config = dict(
    num_hidden_layers=8,
    hidden_act='quick_gelu',
    norm_place='post',
    norm_eps=1e-06,
    bias='all',
    init_std_o=0.00436,
    init_std_up=0.0174,
    optimizer='muon_variant',
    beta1=0.9,
    schedule='wsd',
    decay_shape='square',
    batch_tokens=131072,
    doc_mask=True,
)
Each number is 500 + 25 x the weight over its row's rms, rounded and kept within 0 to 999. Layers, rows and columns count from 0. Numbers have three digits each. The size before them is the row's rms in percent of the matrix's.

# layer 3 MLP up, 3072x768, rms 0.0359, rows 162-268, columns 192-255
106:512508524538463476488528486542486492481467489512510484448460505505483443511477561513510496538506517491519526586471478509513469487528544530517519497497546512502467518473532519477531496477504490
093:486505533519507503524490466537513558491481477495531453526491491481503471505458536468480523482531541473487452514506513495509518518524472533447477505506452456515493502481494497512548506492470499
112:486481523505514497494502523497522514444452501469461512474520475493486449518505460541482474502507475502489440529491541498529434478504513487495548526497482517478496480499494490476525459546486517
107:515499451497549503483521491466512521504487474487512515502476547495490513489543501464470519518512507527481493512513492498518561466507467443553483461526502528520498479528504472505509490455514525
094:548490501520516490495484483495535504518489466506544513512522496461508474501534500537491486476503482474458523474482497491477487473478475512500452537503507495506512471520482520528511528500526456
105:517515475479508515475525507539494457514484512573461524506489472508520438507502477486521513519484485535530484535519522550483496515521512512497496464504478552568510486518477502461499487492564523
116:484496515553486476515462465499522487523526493516483474500477518494502512536515506503489506485517443503507499546527560487468499529511522540521549474516508501508532497509507530497521488470505511
116:484507504498492463527484498493547494478487488510487491492457524545475500528494524561498500468503501504514483491483468503506494516483546534501505468484486471475518501396463500496508499511485516
099:491519536522480504481486484526510498465503544474454536496504518495499496508495504508570484502503482493544495485478498526487530489469520492489520481495517497492495514461519530511422498487496530
085:501528509535455510504499500490501527533436478516482467475525532511493499491530494504446486485526504535505473524519522525517516457485509528544458486507498494491452528485522473497511434442528477
098:520503475527549476523507562466449488496467496496493486526510517458448498446523485529478465518492501517510522499482544496512467517507510555492536491486520468493487504519485499478455500514472458
077:432523498474500508509513496476505519517511495526514513497486490466506511530503481513520459514523492554526480470510492460551487529485529505507499504526508516460506483498496498453513501491509507
091:495508519509494508493498478514497451526496475493477510513496505483444489518491496493465486519511518501507501514520493497511475495523517531483461534439530514533480499478480484510487468452534499
091:464456522513450489464542518512484481545531463505501510479506534436478534511518536463508513504490504481501478496487477475517474531524526513526515500482518486461540512486537493516503448513506490
097:541488494494497490482482494510531530491562512475527488515491457504488578471534467521488509475499495510485530476505507471470504530510509510493490533490495495509472456476464515484498474508468505
114:470527521550474503508498498521554479482492480497484497498545492506473469542515489527478489454481480519514485492541502496508537503511522467465493476505473496469539470506469475537533493465473509
112:512514535501502497465480492532512482526507499510538522511499508460507476552506509478501527528533496470535494502479491504492538509528485517502522494437512507518475489497485496476534521483527505
103:508505511512494517519546493482493522466487495540516523508532507508478539516499522558512543489517516513471491499500547463488536484477513490466498451528509489489481528486518512499476513521557511
112:494478485510495487530522477558463512518516542505511480522517483501481475518494500531500496503516472485494465449523477504514475500518524527473476455504469514559546534480511497501519458474487534
082:515511469532501504493504511518446529457513513519545490515482448474478560494530513554494489447519507482461496486490540492474462509505519469544546530478535518540520455511547443475546482455486526
110:499509519506562478509492486481513488485465499529529510505526514504476447514497505513486554458486545494510493453484519506511507492499445546512504510509489488515525518472485532505483500456494504
106:502461497569483504536452499510525497532541495479486491500485502482469489461487469548474490552480493542536524472544512466509522492486477478515467488501456494505491499477501501523455444505442524
084:477476513468478491553520504485502493471527510481497489486469457539496484544501501483523487480514510519551516519506523527504521529476541488473492487471478487516502532497506523495491524504531479
105:496471456500506476477495518501450494518512531542521519483492466511496478491506501509463494511477460523504491493523517531490503510460524520454492491555522501512514540481506536527450500490533506
110:495483481534459469528486469500518530551528478503505534499492477510494532492480490497473473507520475486510490520510496547498500486480526491550465501475481507519480458456523497500531503464543462
113:462461521490503516549531488472490490469477498512486509511516545513401491494528485561507500487505512507467504482465493465490482520470490480501459469479483505441543501475478503517514495502485521
099:533513521487521468510490478533463482467510474511512470536522451505496537506531487487487508531527526498515486502492531483495489468520526496529509542467484500479465465464460481497509519531507517
105:473466540498489499513499505485507486529477533472569511493509547499489477498542505553494474546471529539515474511520479528508513515495478521509497507521478477538516519486517501485462460521552515
094:554530528487554565477488534502455511512449508474489487476477518489488471545541515474476523573495465501482494512478494470456493502492523502501496482491496474526486489539506512529539523499539493
079:532479523499447514491547528458483518495510521487451491480483532510475486510475535543514473486477487489517513538507447506486498496533499506457465494510494503504523491495501501482500483490511507
092:576496526497442496539509482453477519508552555497511491520490526506505490494508460500477482511471478491526555476462539530509532494482499493523476518521537472513492500470515533495527508487482512
097:471470478492516455489532476522451483515503485466513505495508510458533516529526540490494497490514520451471502498531555478475551516513489488432505491500497500497508524496476516499502511517511496
095:515509531446484503462505520488507529517487520486522507534481472482528482463477488480497497480531549519536503532477490483510514520464513471496522459489490473493436485490494536515521511536506445
086:485517502517523489510525515490522509465509497494525492513466451498452542501500499473485531488531502503479478503540459519507485527478545456504472496513486506498545514494530564500519540526544531
109:551488492521508506524530506484513495536498499491501473497504497513548520503477491497492506529485534489496526520550517469504498495480537508529477511492496494514507493485517462462550446521494467
086:507512508491505494472515502533499520515515492501470513514496484492500470517469519534510465491483494539527496491494496497510511511518464503496484473491528512501503496485487486489472501519529516
087:531509499483476515464495527526506490519528518494496511479486569507510511489545460518504477523496476463491496499483510509530482535533481483489491481480479483449476514511491522470572486510526498
099:500496507471521491495524508495512541521509475543521483506494531491496497516502502457521521503470471489477480529500477533477480477495548495516525509525524512550515534500497472502489524468463497
114:519494532485538506462512519533507490476516436527495494514470546490517483487531502474488455517546554500483479537435507530485497488520492526494514561521512491467466518461501516505474488486488497
091:478498516497417508496509490532511499496510503486496507449490486453449492494513462484485546472499571483485460558507499489485474526481478555518493504510490511470502503480489519516478456495497504
103:479495473494497458520510465517521490514481468538503482454518486504527527525459528536514468456533472523486456498479483482473523492512472522488499499459497529489512560529528483515490539558483500
086:535521519503499512488482484525504478469529504494565488515491504519522472503510485478488503509496526484478501474503504497554508536457563455506575505528490479502496556516518530473511489483487491
096:497506483553457490486506529505495521497475541485500481482547503470544490499508539459489464478517486534526480496498488514500484523513468502483500500506471489511495505487477499453531525451512466
088:503469525489462525563531484498507531534537523520513484489527465514462495528499500475496526514512495485530487468485510488458510509480512553473487504460524497517473524493560488472522500487532527
099:507491496512495486542553522484480450476493489476517464502535535506501506526478563482498531468480517499532512505492483518497493542496508535500503520459525496501487537495529553528465456524513457
090:518531484518494483516531519436505486527508506504491513526491479533506493527512491486478526512546500501519455489474470511497490470527509492493566511512462512526499528526501485495520485466523481
105:518494524515476475501519515508507491504495536526504545540472513455504519506502527509471516533456544506479516518501474527476506506524494492526520493489529481518430517485507523527490509531474503
097:463500483526510488534494504510477478556480541485504463514503501497486455509488530476500501502492481500520498485546555515448484520504544498447481504502509499465492498476487478511470484496525466
078:533466472550475473529528520463480499476497496477478498530534491510486568505522511522478449470471512498525445512483480494526530538506490485501429504470589480486508483500506519479525535473512481
115:518495495535444508480511499547546520488492527477520508510480485500510543548523472497496505521523495521557480491474506514510487478523500520512487486531493473486508486468464485514479544492502452
078:500498496528514525473483506524474503501476532480507494497512490470490500498501488530492536449493524440508493466493514490486515513495505486517509462516493491496519515523474492464435535487459488
105:505465513525472498547491503486489479523510487479484512547498538485518500529495511523493478505476480481461479510530513507500505538456515481531546500472506471474504490470481507472477513499519498
074:490505522525535478504459488496534520490511530489510488516487524519540450514463471497494492497491514465491448490509492510517509491530514472489537492473531516511491504508454435503444467532479546
102:509549476485524478484497491530513496525532478516500515508517480532507460511489509486479500512500479485493500515478458557465475535503507509509500478490451510534521489487513488507503497482439500
110:524498485505486538480489503486455490495554486483501505479471510529498521524514505503495486506494457525538519535480537491489537460485515529472478463497498484470468521473497490485518531488486475
103:523469497485492543506512477492530452525504486487554507478550510528450505496578523480467496464484510484458504467519499548510510503536482481520500540510488504501504498492509484499489489510507498
099:509497515502463514492477515489501513522490474485487458464526491491485502529523520518492544497479488501477480474499482476504513485518526473482489473527468526506508492461520482464485501504527534
116:510535512500530470511490490497497484519520499521511516499531495523503462480507522479469470550503545504506517492509476498537482505512525454500490489485508506515477488478543493471521436512493469
089:505495542526489504499499505467455523531502504490521462491491486515449459504512487562492461520492509505514517479507555499518471519523499476473504485474511491497513512458481490491500515498450495
107:540451518504511541460542489474478464467490499495546528478529534520470500476542489525538477513483520529468498539511462520554491503509457503512515468533506447465493480565540509456486512469510501
099:519515500543537532468509461545479488518505474485490494507510511490515501466485482480469494509466479441556480503545523509496493502485500535489467540501529477486509485484446535532463480534495458
076:511540490524482508485508533500466494492473462488456499494495507461504488532507542509484458464507460512528514475501514520515476498478495543496483498580522508481486556528505546500499517505445534
102:534479520474497532489477501503494538468501521498506480516521510488480535448531517476487474533464486539533489524495497521458482500503526478470530515494520480545484523468461526523484484502497492
116:548475504458498506478475472519535490500511572507480487512481515514509469518526494513516477514469529506529494507483495462533496467520514519435467534467461495476518516492538528517505563520499490
091:508500472502499498491513460503504506481494505460462470515458477499484485520497529495533550463513477451501477490454514488504462467511474425501484507573465498524533536512516500501504497457528517
080:476506517496508504459523532506505488518522495495452494493525546502552518558538512473525466525490506499554497514489437546546478488502487454535496484473510515520479511542541482510522518486542534
098:519501492475516493469503518493542510516492461504511505516485568456520486578497509484492540561514512446553476447509474503509505506480465455494485484468494472538515499457492533535534515487496484
093:548469496481479560532471473502517561523531489478465513507479488502506493529524484498505490508495480514499507480504450531505490487487494501491465481452479517546529498459530436531487495476550533
098:522483499549541510493483499485498533494469499484503476541502529439508508470527470516503498451451484486501497534480498504487490513474523485487440486529508497524498521512516508541472526500516493
106:511498465438512466518495485490525474538499517510534471522477536486528452552500474521496540533496495521487464513495514479490488504449498487496547478515488466485522494495484560487502518488491511
106:436534473488508445529468445468542474521450512528510474501472520512532495507490483541475515529465493514453479496474526495476492500446521510503475502529495495516518490495495524507468492518481497
104:508505473516523518553488479522472458506489529543483442507554464500461503479512504511485538527502505489498515500506530454513507493485508484524476493522475461491576497521537474497495494518516533
084:492499502480492503453481460525499490467515516538474527506507536488495459523472511508519507542547465477503543520501523524476497526476473495519489499490499525521472513493513470502477452468524473
087:482497479553540507527479480511536510488537479517472552525513483485490496526541518560458509487425510437541508516534488459528495495531498535523489566508455484491456481473511515474533508527464430
130:508511492505451502524521532492482498487497493522488509497458478487494473502518509507493475492521539468578522508500487525484540497488501487503476498484516463536476481501457482564526497549515508
087:521518537509479467488540480480516506466454445517502554461500480467532482512491470463511517463528542494534500457472499487483486497446516508440506520499474482496500483485491515529503518508531491
091:524523516516519470518487483551466496496519503488506505452502525487489498508488546465483480534516519502531454491498528507481485474494466465481527498465450537461474443470538499514497525472475502
122:508497501482488515519487515517491512492543495578545500511515530488519528508502516480529522474495523532466474525482493511493510500499479446524487458450460457479475449465550462511468518503477488
106:479496480473460488457469496492507489495483532517530497537514516486542513467466489484506499520480502505525486542514509476508536470475483509484531514541511541523486532475531521491518491453495470
110:504523513498493488497504557484481481510512525503505494509493496508525527544462555507498513572496522470499507482518505573501506496531524500496487523518517477510491482493458510481526515455475521
099:532491529541530493474495529516522521526529480489439458480487500511485541492571547473522508501483474501487486531492516499515482495486533500509508469418471503504496539488464523479526528494508507
070:472513496511539501534517540490495486541530515523495487503492480448453563572515492485468487453500519502527525509488487498519516513475504503487469520489469498496475553515491485504470487473544490
098:500499515504505540522490482513509488547475511471523502453500541498494465476474508456526503518526472479489484486491459500479482432441473487503475511526496495480481481508459524518475484504492492
102:527534466525528509491471513494488515537547484475466452535536499465513517546568545494446486496493520526494507542489481508525460513524512507490484495505475520493506470472498517502529516493518509
082:448501498484482482525502474499520540522544482462501485480519503510468508475495496495506520491480528475509536486529497484528484547514470475499543484439522503538498485524524539516516531536505482
105:531515495512530459489470530533513528522507470510492470483522527504494536531492529486525490523512511502495507492529495525497494482532485467488533489462514527497476458500509459519467494504523462
095:523482472428483495518488460526499513515539501504522484515527488520455531522534504579469510505564480480451520496480524483502486474529507475523490491514545549505489507450498526528483508464520488
098:506498472488473512491523562504474536520455548519456513512518485497524554532488470496521549504505455489529479507532500527501544507465524474557502460450524490450481511522513526485508547468494506
065:509517510492513488485485582548489448478464546446489483525512510495505487486506449519489527512448551480503519522487523547446475472525505475457531468532492483549478503493496509524504506537476541
093:490491510459470501491518489518513518479509524485469513505494487499504516456492472513490548458494488497444539483504558487510481442504504450481505471502460507472473467484521506496465528492550507
093:549511547525477519491537463483479502443490475501455525481460515509534442485514485492543519518529468520492514510468496471488512522530489543528497499508501490478508505493468482475507458542506489
101:473510497547472484473462474498510502464465520533496484541498503481506453501503564476535463502503487524458535520480468516521519465553491477504508526520504487530480538451504500512488483470501516
097:482467531520478476503518551538517514489512500506530520514480507489510501458512458494486528578475528541474476510517511474479505487452508509518490514476485516490486497517471506485488434473514502
101:455477520541498511514534459504488525550512472519526517485490546521507498490473530519454478494473513488465452519524526536478490489486530482521476534512425515516527484472496489507485523484521500
100:511556503462449466479514497487491508492483558494573541530494493524507472516497481553504556509509542499540494480488495477452542503548539487524494500497512485535475457518523478449544474449520482
102:474498500519491495511497500502507511486512476473514506471518493528509491511504512512474526522481509537507497501522538551490507490513507515497477505495507471530474503509496468496534460475504515
091:531469529495474505493481486522436503486500480487516493446484508535490487518525487504466483531489505506520500494505504463506448485533483487465525540486483484460506503540537463506519463497505468
100:537518503520505467487507512494556507539516508517462488468480510530502447476481532509452564489505474505526508527521510488495485520510504493431523504494498480515483509492479516519515509472484530
103:496460514435495499461510490487527500480461522442439484480481510527464467502487483462482481575460489491498514536522497510495524488550527500506491520567487486477477483471495490511515473508539479
110:523496532485506490530507468579455560493525528487496536527574517536532514504494506517529493432488491524464505508515527478504527490534446497499551482533525460456476487502490500460487526551480507
100:467494502507506519533497470518508467516523466545508492510485516521569483524470517507516507493563503535519456470451525493489515534455487505497492504533479470523569497484522505541507515464526495
092:448499476492470531523595499493501465480506499486486497503456497510488492479524522509455555516549518530502514521470485502463563510515512502530531506471469490491480511488509505491495543506540507
103:521537502505507491494531536422502490543525520485554463500484472471485506555454492521533504492505491467510545493503517562545493536518519476471524460472507482478483528449481497531475524501502534
099:487518539501490493519524505523482519502505485506516512517507517545501479483542504485505476517509492537490455509488517534497455524533482500491525478529512487562499530550506527538447492500516484
074:549530476491473444516486494506513505422488515519512462507476534516522478490538513517487505507492515532480503451472503459514500484461525495481488496477508456498557498511464454517485448490493519
109:494510498525512481497506490445485523496531520500471517492478557497465473532519468484462451525496499481495480501500505388522502519527519548502493489505496536497509510530478459490483497490518475
109:509522507518486486474507482469525466507494484471508503485482501447500473549493505479519551553456538500495509500543521504483540470451525499502506459511486525441469518468534476499526503462500489
# layer 3 MLP down (transposed), 3072x768, rms 0.0089, rows 162-268, columns 192-255
110:475506472518533480480475526484508522484495468505502433486505498531515500456507500548491518505457512506519504527519462471518485507492486517498484496446492497498448553487503518487494508448535512
097:514493546509503493514460454483486515527524521539495503492518475547503481476490474508517480504454537412499510496496510482508486499539497519501503496482493507466466470447521474499521522507504481
115:515511489496482490488499492511481443489497521495507511487485523538487461496424463502520525472535534494551518546486513491544505486493511482497457524534494499522491520480487527440503458443492491
109:480538497521526487479560476522511500492531425441507485477516492489491531515520529501465509455470490471508505491486465498505528475530538484508481494489526503450476525485538445494502514534496516
097:461505542478489505481517494453512511497470467482457535537475500466500511539494486447479506508514504518500515514515555512494486520427490504481481524473510506519503535512512491502482492548496546
104:542487549476516483472503523475512445472497473489475500491511510532428555548514457558532474485493546479532453538540522493514462498506455537498477501537494474479485524507496506466514502496475515
117:502470463485474493523534563504474507520460551518488508494475504472479527493509497511510524491519534470495517495483469532471528484503560458518515452497521528478509500474553522489493488501529492
117:503488453526516497461493506538583493487503511494504485486487569466502530477473506534513460497467519532487476474487482511486484505568485511497474506481499528494487483507518511507504483522490461
100:531522505462585493511515473522440509503487488509509489504482479532469501525508500507483512499469452477464480469537479527491480494479502508535518530516465519532486532475476537487526534472488504
082:484504485541550511486512514476511519491519494486509482488528494541500476492452500458496521466516489519470489522502497500482493462584467485466505497505459502508454477512514500582484519486506470
098:478539503573511463485453497535519509510502532483528515500495475504482496504496541514501487554511526498468519526517527486500525469516538483525499545547498513528532458489540488487474468456468491
073:505526525522484482535511483510508557504495505481437523471501490539449494498496515537509469486463463502515515462520512491467534469506529483491512490444508501494496486469502490506488470494510520
095:495495569508525562468526486556495485520522495482509478521531501528515530498513486493489531487502506479511477518535545517465540508495513476500534472469519485549537512442540529479511509516438480
086:506437503506530515566509503498490492477493523478518539493505518509486492521503420467466517494484477504518525504548489505470472460450491456544487489502541487474507495514513481529516494494531488
099:496544505453523473456512500484507472518483526509472494522497495502491486509527484522519485513497479505485499545538503497463507514534501504575458472473514541485522482490442498475506499490461476
113:539521457485497487463492535484473498479537509509501495493520449496486467493532518510550534511466498449497471496497501524494517534510499487481501524482494482541492501541535538492508442462460514
110:472495527465489499486470506532511504464502463489452459499482468479517546528476482497476481529491541538497527509508479452489500446481468522505511501499498494496530489459529514472511481554489490
110:469482517505488518487509526501509529489487437499521523500536496508517494541514492447497504516494505516504532510485440461513470521535502490485516474480499460503495493537514506521498492498547488
112:478483524491473486510515466473507483494478446490498457496550562476463473511450507518549490536501471531506511495476487539520504479497534522518465523501492513448482528449504536504512487518545481
081:539462489546506537492513499537527471481477489533502545497490502491536482525531513485514486493499522527483505519488498524504504521541504478513500461516520554478542510468500491481504497499519479
116:470510490460491533478506484506487477492517441500466487486464466515507492485514508458503471508506476502530505537499505503489507481504493549529492510524497482518529477496503459487505469488490518
107:498503500510511489500479504499497542520504519478497480517528520498478481492448505539504488525489500483485493508492474495537478533499456489494523484486497510486445502501487554433479450526501487
086:458499507492494484549534503507477534468481505543556499494527512540471513477492484499501554565484532517503466465480507466493506498515515488483462532520505525476462486480518594524491489564446460
104:519523473524531472492526463546514508487562495445459484493510504489514494474476492516486508496495515471531556467523484499592540491478495499509500475477491526441462526502508489500455526496524495
112:518510499501477506481480512471459492463520477458523487499440479505542501522503492472508531519476518552488487500495513502484538493500500510506494500497499468481475496541514533516433501517485481
116:466525505525486486499486523463488512512501476491501505470526430497525483484479547489483490519497482539443508487508557555485515477529474472438491470505513541495555518455533515498462522517472523
100:492546506507502482505504561501460473501506487490508507516502464490569466501473476503514510522508479531473550514461498496460516533521507520515462461517536470498498539504498497480561470546486489
106:495443526495508509516472512523502540513519519523538517507469509494507574520474493498493535489481508516481501468481532531459508532552503528519465486511505531502490508505532548471474488467488483
095:540524461543513487506505514510536512472506523501535510503490476498516467494543505526543491511510514468515489503487461540490467493498532482505480523505520466500476486517480543480457500442544491
075:462514467485504506491438495508495476533501486488430559508478532501506532482521532507509481473491529516476493462511504555527462493517472519517470499469522503495520533527493487509507557511497499
087:470540490553552477522481493493519478478494519499566508551486470512499469523549543503488463495473567506481459484509500527508489541500466535520528519514487538519524461538468492538492520539509509
096:487504499488464476516522469463543463449520474477471515494503514474558472462575502494479497530497481439482496498511512489473514526514510511512518511485487520481513464540539529467533491544494526
097:528534456485499500499459536478523542506486532468494492504531496459550490511498515505519483509520494495498529491500524503482519540471509503447505472530490485475469497517496499486494487548492479
077:510505514521439491503540475482483554508479525518533516550498511465487479506513500442518495488509524509507492513456483489496505451499508542458489463511480577527502518532492523500428440491494513
106:491523477474501522510493502498483446535483467507523469498492532483488494534525480445494513520488439491484524461501501468490490495537543519487525500563484507494502535497524536517465517500484513
084:476487519517475513489510500461516529518553514509503543509517478486512491510491502471504467487528491506536520526545539519495523532493511525530517487465485500470522506473491535481570480521519527
074:516501503499563478521531471486515538497470484491474469525473502482542501507495499465503535544539515504491493479435531522524516523445490483499517504465480528470545506505492520487512477490416534
095:449492499579528508524457491468469476518518530514487488494484497539534488501480518500477498523455495496526502499471503497521468473494478522497488485551522472527488530529490442508489479523524526
112:507497488539506478523533518507491464510523458517514480526488535505517473499495493497511451524511477545549487484493470476536480498476506482473504554464534536434507493478436498541470506505512496
087:483472497550505512510537526489532493494467521516529515498538524507548447489506537482521461486537458510473501516504503550502517467521527497484506520520501480494485554476454512519455519556521495
101:500486521497490500555456523504547463566451528504459480523454502491532527520468476502497463484505537530515499483491511491483480481500509470486513496512497518481470503471473493511493504500481491
086:527478512467518474497462507545504505490456501518463479495454508502481473550490479505462506491563497472512521564489527480482463479504517491524493459519484489517492487489478480491478512493537534
101:537458494486558509487462527478509496505520490481528486510500492549505467469526472521497466533506506535551501475500494461492516476484494472481518475498475489520554500480471486523475530493479514
091:450486480545458535489521441477575513468522439473506479545517543502476522481483490507482496489447485495485470518473495525481511503507503513523529503511534530491462548481465528475510514499504474
101:523485463489524429490507506485481509547513488478467517481492507546494494500495481488491488517510542445544524496511536516511467520511555491487478504519450500535542445450520478522457474484465492
087:526467550504463518456462482485511593478491543511511508522498531501503573490483497476522481524503523516504507522535531503505494484478450487522477464507531512499487523521517524525503515527456520
106:472517512469476512564515512480474522493491473449521503529510502511521466521502503491523530513514492489482496513519516534508514514472542502483482504566482488468510495464493521495507491505484501
096:525518512524502507490487551508475495506454456493483499446460494496506522490506489511499481506485558474512530433515515476490523485544499530486513523484481481508482529527479538460479493523456467
076:487526471403494478507476481484492512482467515508489515523471519491476467504469468510462505485510521510532480500485500506527490521486494403506536493488479488498511489531511567528508479506517496
114:469523492492535486496507538558491496519521499467510526525507488522499509534536509499507520478509481491518467483493513477503489512467473472479542438496494473528498504545496478531544497473510489
076:474511490446443519528484506501489534494471523487480450510485492469500517477535522561483549535477502512504525467448504510489539500472537480530508489479526499516498484513467471533453522489487499
106:493535520499495485501491495501543528515487512510520497478498484488484495515503528484496485492533470522491524477515469545490486522503518484479597463527525500517506512462536489481516530512490488
075:521449497472481504465520473483485489491534458497481561501506474518506492498521474502489509495497496560535517513458510534517526501471521503462519491510500485493483537463502514471485506492515524
104:473517471486467486501520517552502513532514505501480491518516494545450503521486444477482518511521495505508500528503514474447469512507510448535495508490521501470507452466486476503516515519492491
107:487485514426459491468492494489466517537493502527456464450526493515473480515509488524529514513526515504510501469536484493495467490543527524460498494524509499527516482491470525512508527530493496
102:540490525545522527468535504492512504457564511521454536499462516508508504489493441468489498474491510499483501478473500516490477501520524486501500502501540536479487476498474507457516491449514497
097:506478462532514511533487474475479468496540524501472495503506474535511464511526519461443540509540479508501512479483496527508508497509497479503510495493487491451463491514505516492502544494500501
120:507475501481525503473477514516465485459512498491528512515489531552499470496519457487483577497524531465466521456491482478518434485469518500516511496507493513451490510526497486463518463457527539
090:493511505494468515533511474465532535535477500534545489507533481558505476494501483515492514486496495505487508481524486463504487484477478487495482484525524520498484505474552560488508496524515513
111:520519513503492517483469507503521496495569508488499516495499504486512479479472540472559499436481509504471514497534489562524526474551469492550466492504523458522521503495519499494537494499500478
097:453481495493501523493487522520495476488546445531477503487511495513536477509479479452516518493502497477507470531491513503471517505503516451479521520462444509479482537484484509539485530523491500
079:521516490522513505516477517478503519502484508499486507499506480515525512543466500489500505453463471536487499538489471491501462494474507530476458473477543485494451524526529446490490489524500496
098:477517469491516502518469462488498478504456485519484495482500489504482477530508496501524486493481507496492499516520487520529508505512474521458516485503485532499516486562483477453527532484526472
114:515496495531496508510526532486476494508503463564512497519488474494499513483514536471483481513517526496512453463512476504486503502486517521549486520506552484524481479467501532467470447451526514
090:470457515496510508480471449489487528562497507529483505464480484435549485500472496481501536548513520511472528502491518484534492527523505506451522513509491515498494536478456479544472458485464526
080:477491492482460466505533529520543489477535549514504486503478566497482487478473505544448510479486489503490498507488526463493485502506525492487505501464475487483497470493476541490479499499493505
101:503503493453488497510483460529490498511501469492510487485494502489476510462513475523540486477548472537497487567477530487496484531508476481521482535538499540498470522500558476540499498547492431
094:479530489502485559461491517476514518507551504500477513512508513510473503480519448518509479486486535472493489496499505500490511517466504493519517491473528510452516462498537504517462494527501476
095:469486528473521510481499497507498506535499490486469508500473504558477450511499504487535501493458553509472509524470491466506461486518487480458512507482514476502500510541484486506525516519491505
105:502483489509529486486481496463505501525477495481497498466492455528503504525472486467509524505462498528524467474464465482468521477474464514519475496502533534480501470469524525521517480497539463
107:506497534492463502488508521452466464462514491485466499476482562512491526521505508498482506453488514470547503524556472523487483532508502515480501465477520530556477479518499497466478514532487455
106:457517484570495526493472492464503470519475479499477513504496507516480523510516473452455482522491494523496492442508490518514471507506459473484477519472485495472432509480503517526559522508478463
083:501501430486492461509504482489544494518481479502494483462497471547493518473458510466490454500504489499539469472509531500488468492489504474451474484522503435495468483507499496509500517509560529
089:476543489512490458529536518483532474499476484497516517477483470510512491555474467550519486513496529466466505484527469479491468528498473528557479495534511519475487479506483513514508513509481489
134:495465515496519543490521452460481514462490491502494483473489509484530482501501465509507529472514479496443491489518510528519488512503498495486509490532498453513511529498507498551498504532508530
089:535489497494501506531487444498519534490436496444516478507528465488542539504509477479485475502471476502524502480512504528508507471566479493468452502509513478500462493499512496522483479520461462
091:477486494518480481518501548509524488495470478483507486486478515486460505545481487491504519508513511516464547458498469548506539520511481505479496493511469484454533518443511514512495508520473503
122:517506497565527528485486503513487512491475477495503497522538500513496498491487495468466516477512520526532505543506503512521525491514500482522501521494484521526540511475484462501524463536492457
106:503483513480484449492496519472482504479490501503541483465473485492502492499464551499505479490464499500489521499583503475512464435503532485530472516549471501453492489468536527534492488518522502
109:530466488505544457516445466516497527498499522506508512477482557483450499488530519521527502496496527508531498479490529469524550480515452537498495513525483499526471482514495525507483492470457524
103:512470501499478529511522505512484494507452492545485501516506475503485482499535454482516481488509464478517460449507521502463500530508537517485501477475529534483470547507486560498498491526519498
066:537478554503446548502552451521506464446502472513465520529508490527522516474510482472526483543509510546503504478477495507500496514488488543483516472538457498523492496437488518484508567557537486
102:438436476469498510537515499440546489530481489483477508508506527517507476498476477495497458495508501507516528524508524484496532547492487506519525468464488494503499483472571496479521505492452528
102:503460514501495511492493523517501466503498506539545514491462475469461529523482557523470485462476478494496465491512504448473506496508538529568511489503500508480486472508495491476509515504522502
077:487476498518505517515490495485492491499494526482541528507452495509505500542497503513488499468492488471509434505463483486529489505503495562514457490535505475473463528514540487505495483460481523
105:523510466554537530484481502494478533516455493517495509499472557478512434494484447459521484490509523495495410463499468483509499509502507505516533486534509519512502523442520458484541514492557509
095:517519502499494514505491478495490500456503512480525514521493517462556501517535474489517454549528504557518453472488498487521489507508493528498507493481469535500531525535507513501504498457463499
100:506499504521469520508501489458516474497478492499489482490474519495484531472500475507542522516480527495513453558497503531521474557501534506496480487529543481506511490502501481468490474568492494
063:534497452513484481482487489494489486528511490493497511495481493520530497493497508506479512499469516489503466511535502533495519487547461515491465497495496510485510523522505450502567500512467496
091:510482483477502522482496525548549540504517466485538517498467455516479487506528472467462527456507515530517543482508502465520494480515519474505495489467513548516545497463510487548476505478502514
089:488493492506543490487450517487502510537496501476537482464511490501498570504491458536456495475493501502519482571469472493518449512447456515526479556521494493503510527496506503477486547475536477
101:508478513491482514493469490464437496545506492452527501498504474539522477500501452461517539528489513509523523508491536524519485465505488512455483489519495477481535525472501488526499527461496516
095:490515502520509523490478484450490477507538513511467479508499512491465504460504517539487518452480514432467526531481481493489491481484506489499485467504500474535491476495425493484550488537494482
098:487519510512496482475509530489517526509476514525478487524466487495489542507509506503513502516528513546517491493499474518492442472491497470487478532527486525498493469537506503497506520536498477
096:499492528505516501444508507452494512489534543476556518474502497455497508439549483503492459506486492509473534487460530433497509516558526503516458496501503506506555509434530535503504505485516491
105:499524484493476494499495490498484483515492462519513534476520485522485521483535503468501500472522476460491495486506488521474478499482496495517520438457527479461525495482503520510485492501497492
091:501489506487519514461487490498460500499473508488460511490467518467503510478515488528466502550476500479478471475539465505520520521454540500496479508532512498506482484506486494545519470478507493
103:523446481476541480473496507478514491521538472505541500521496500486527536506508541507512461466521532451509493504516508498482494525495509482472473492477516475480492477504513548506500537533468490
107:482504458480532491479561455470469522488521518491514484465485566539486502521498477520510474472494467488493518551453482478530520491521501467473514541510524467523521512499513558506539498497502517
111:466503516522454515490474499496512494479458481520498492484498475488536522496461480489467515465478527525499524454509511518486486522536484510464564526474519486518522471513495465542486560461469506
098:508500498475556522545513527510465504479543516467541529467486505496512545525503488521519547512531486547496557527504510484481522529504501468524504495484469495491500493477475513498482507497529503
091:515532453517496473493524493513500463501428488495501483541524497502515484508505504474525500493533490478484482506533509521540536481500468496529522504509478520477554497531476516472499494514493503
106:517480490508493496499533510486497497501501478522491487519487497517494517491535529499492515495518491549477483466487479481534485500502486535537519504506524496494543461480511483448520504509493490
098:514538516479555506506531524484485561538479534496491500494480508492492463488439491540502455510503482516479552463538516481485486498485523517437444487502510505521476472463471511510526478518490485
075:489482483473513499507498553495505489448498476507496501490486464505482488534537470499515490480527504545530488561513466517541526466492492497461488476478486517504534529492503495512495436483477523
115:442507488528472539451509513517441542528485519468532469522439476514501469479484530478494499476485497508497494513516493484526565506513540474500435526499490487469528527527495481469505499490466497
112:477499526506479517498481492492501521516499504469506500447529487493487509505509485486476502533528517492524513523479497522472526470504447538515474538542522538450455478496508505493490500482469531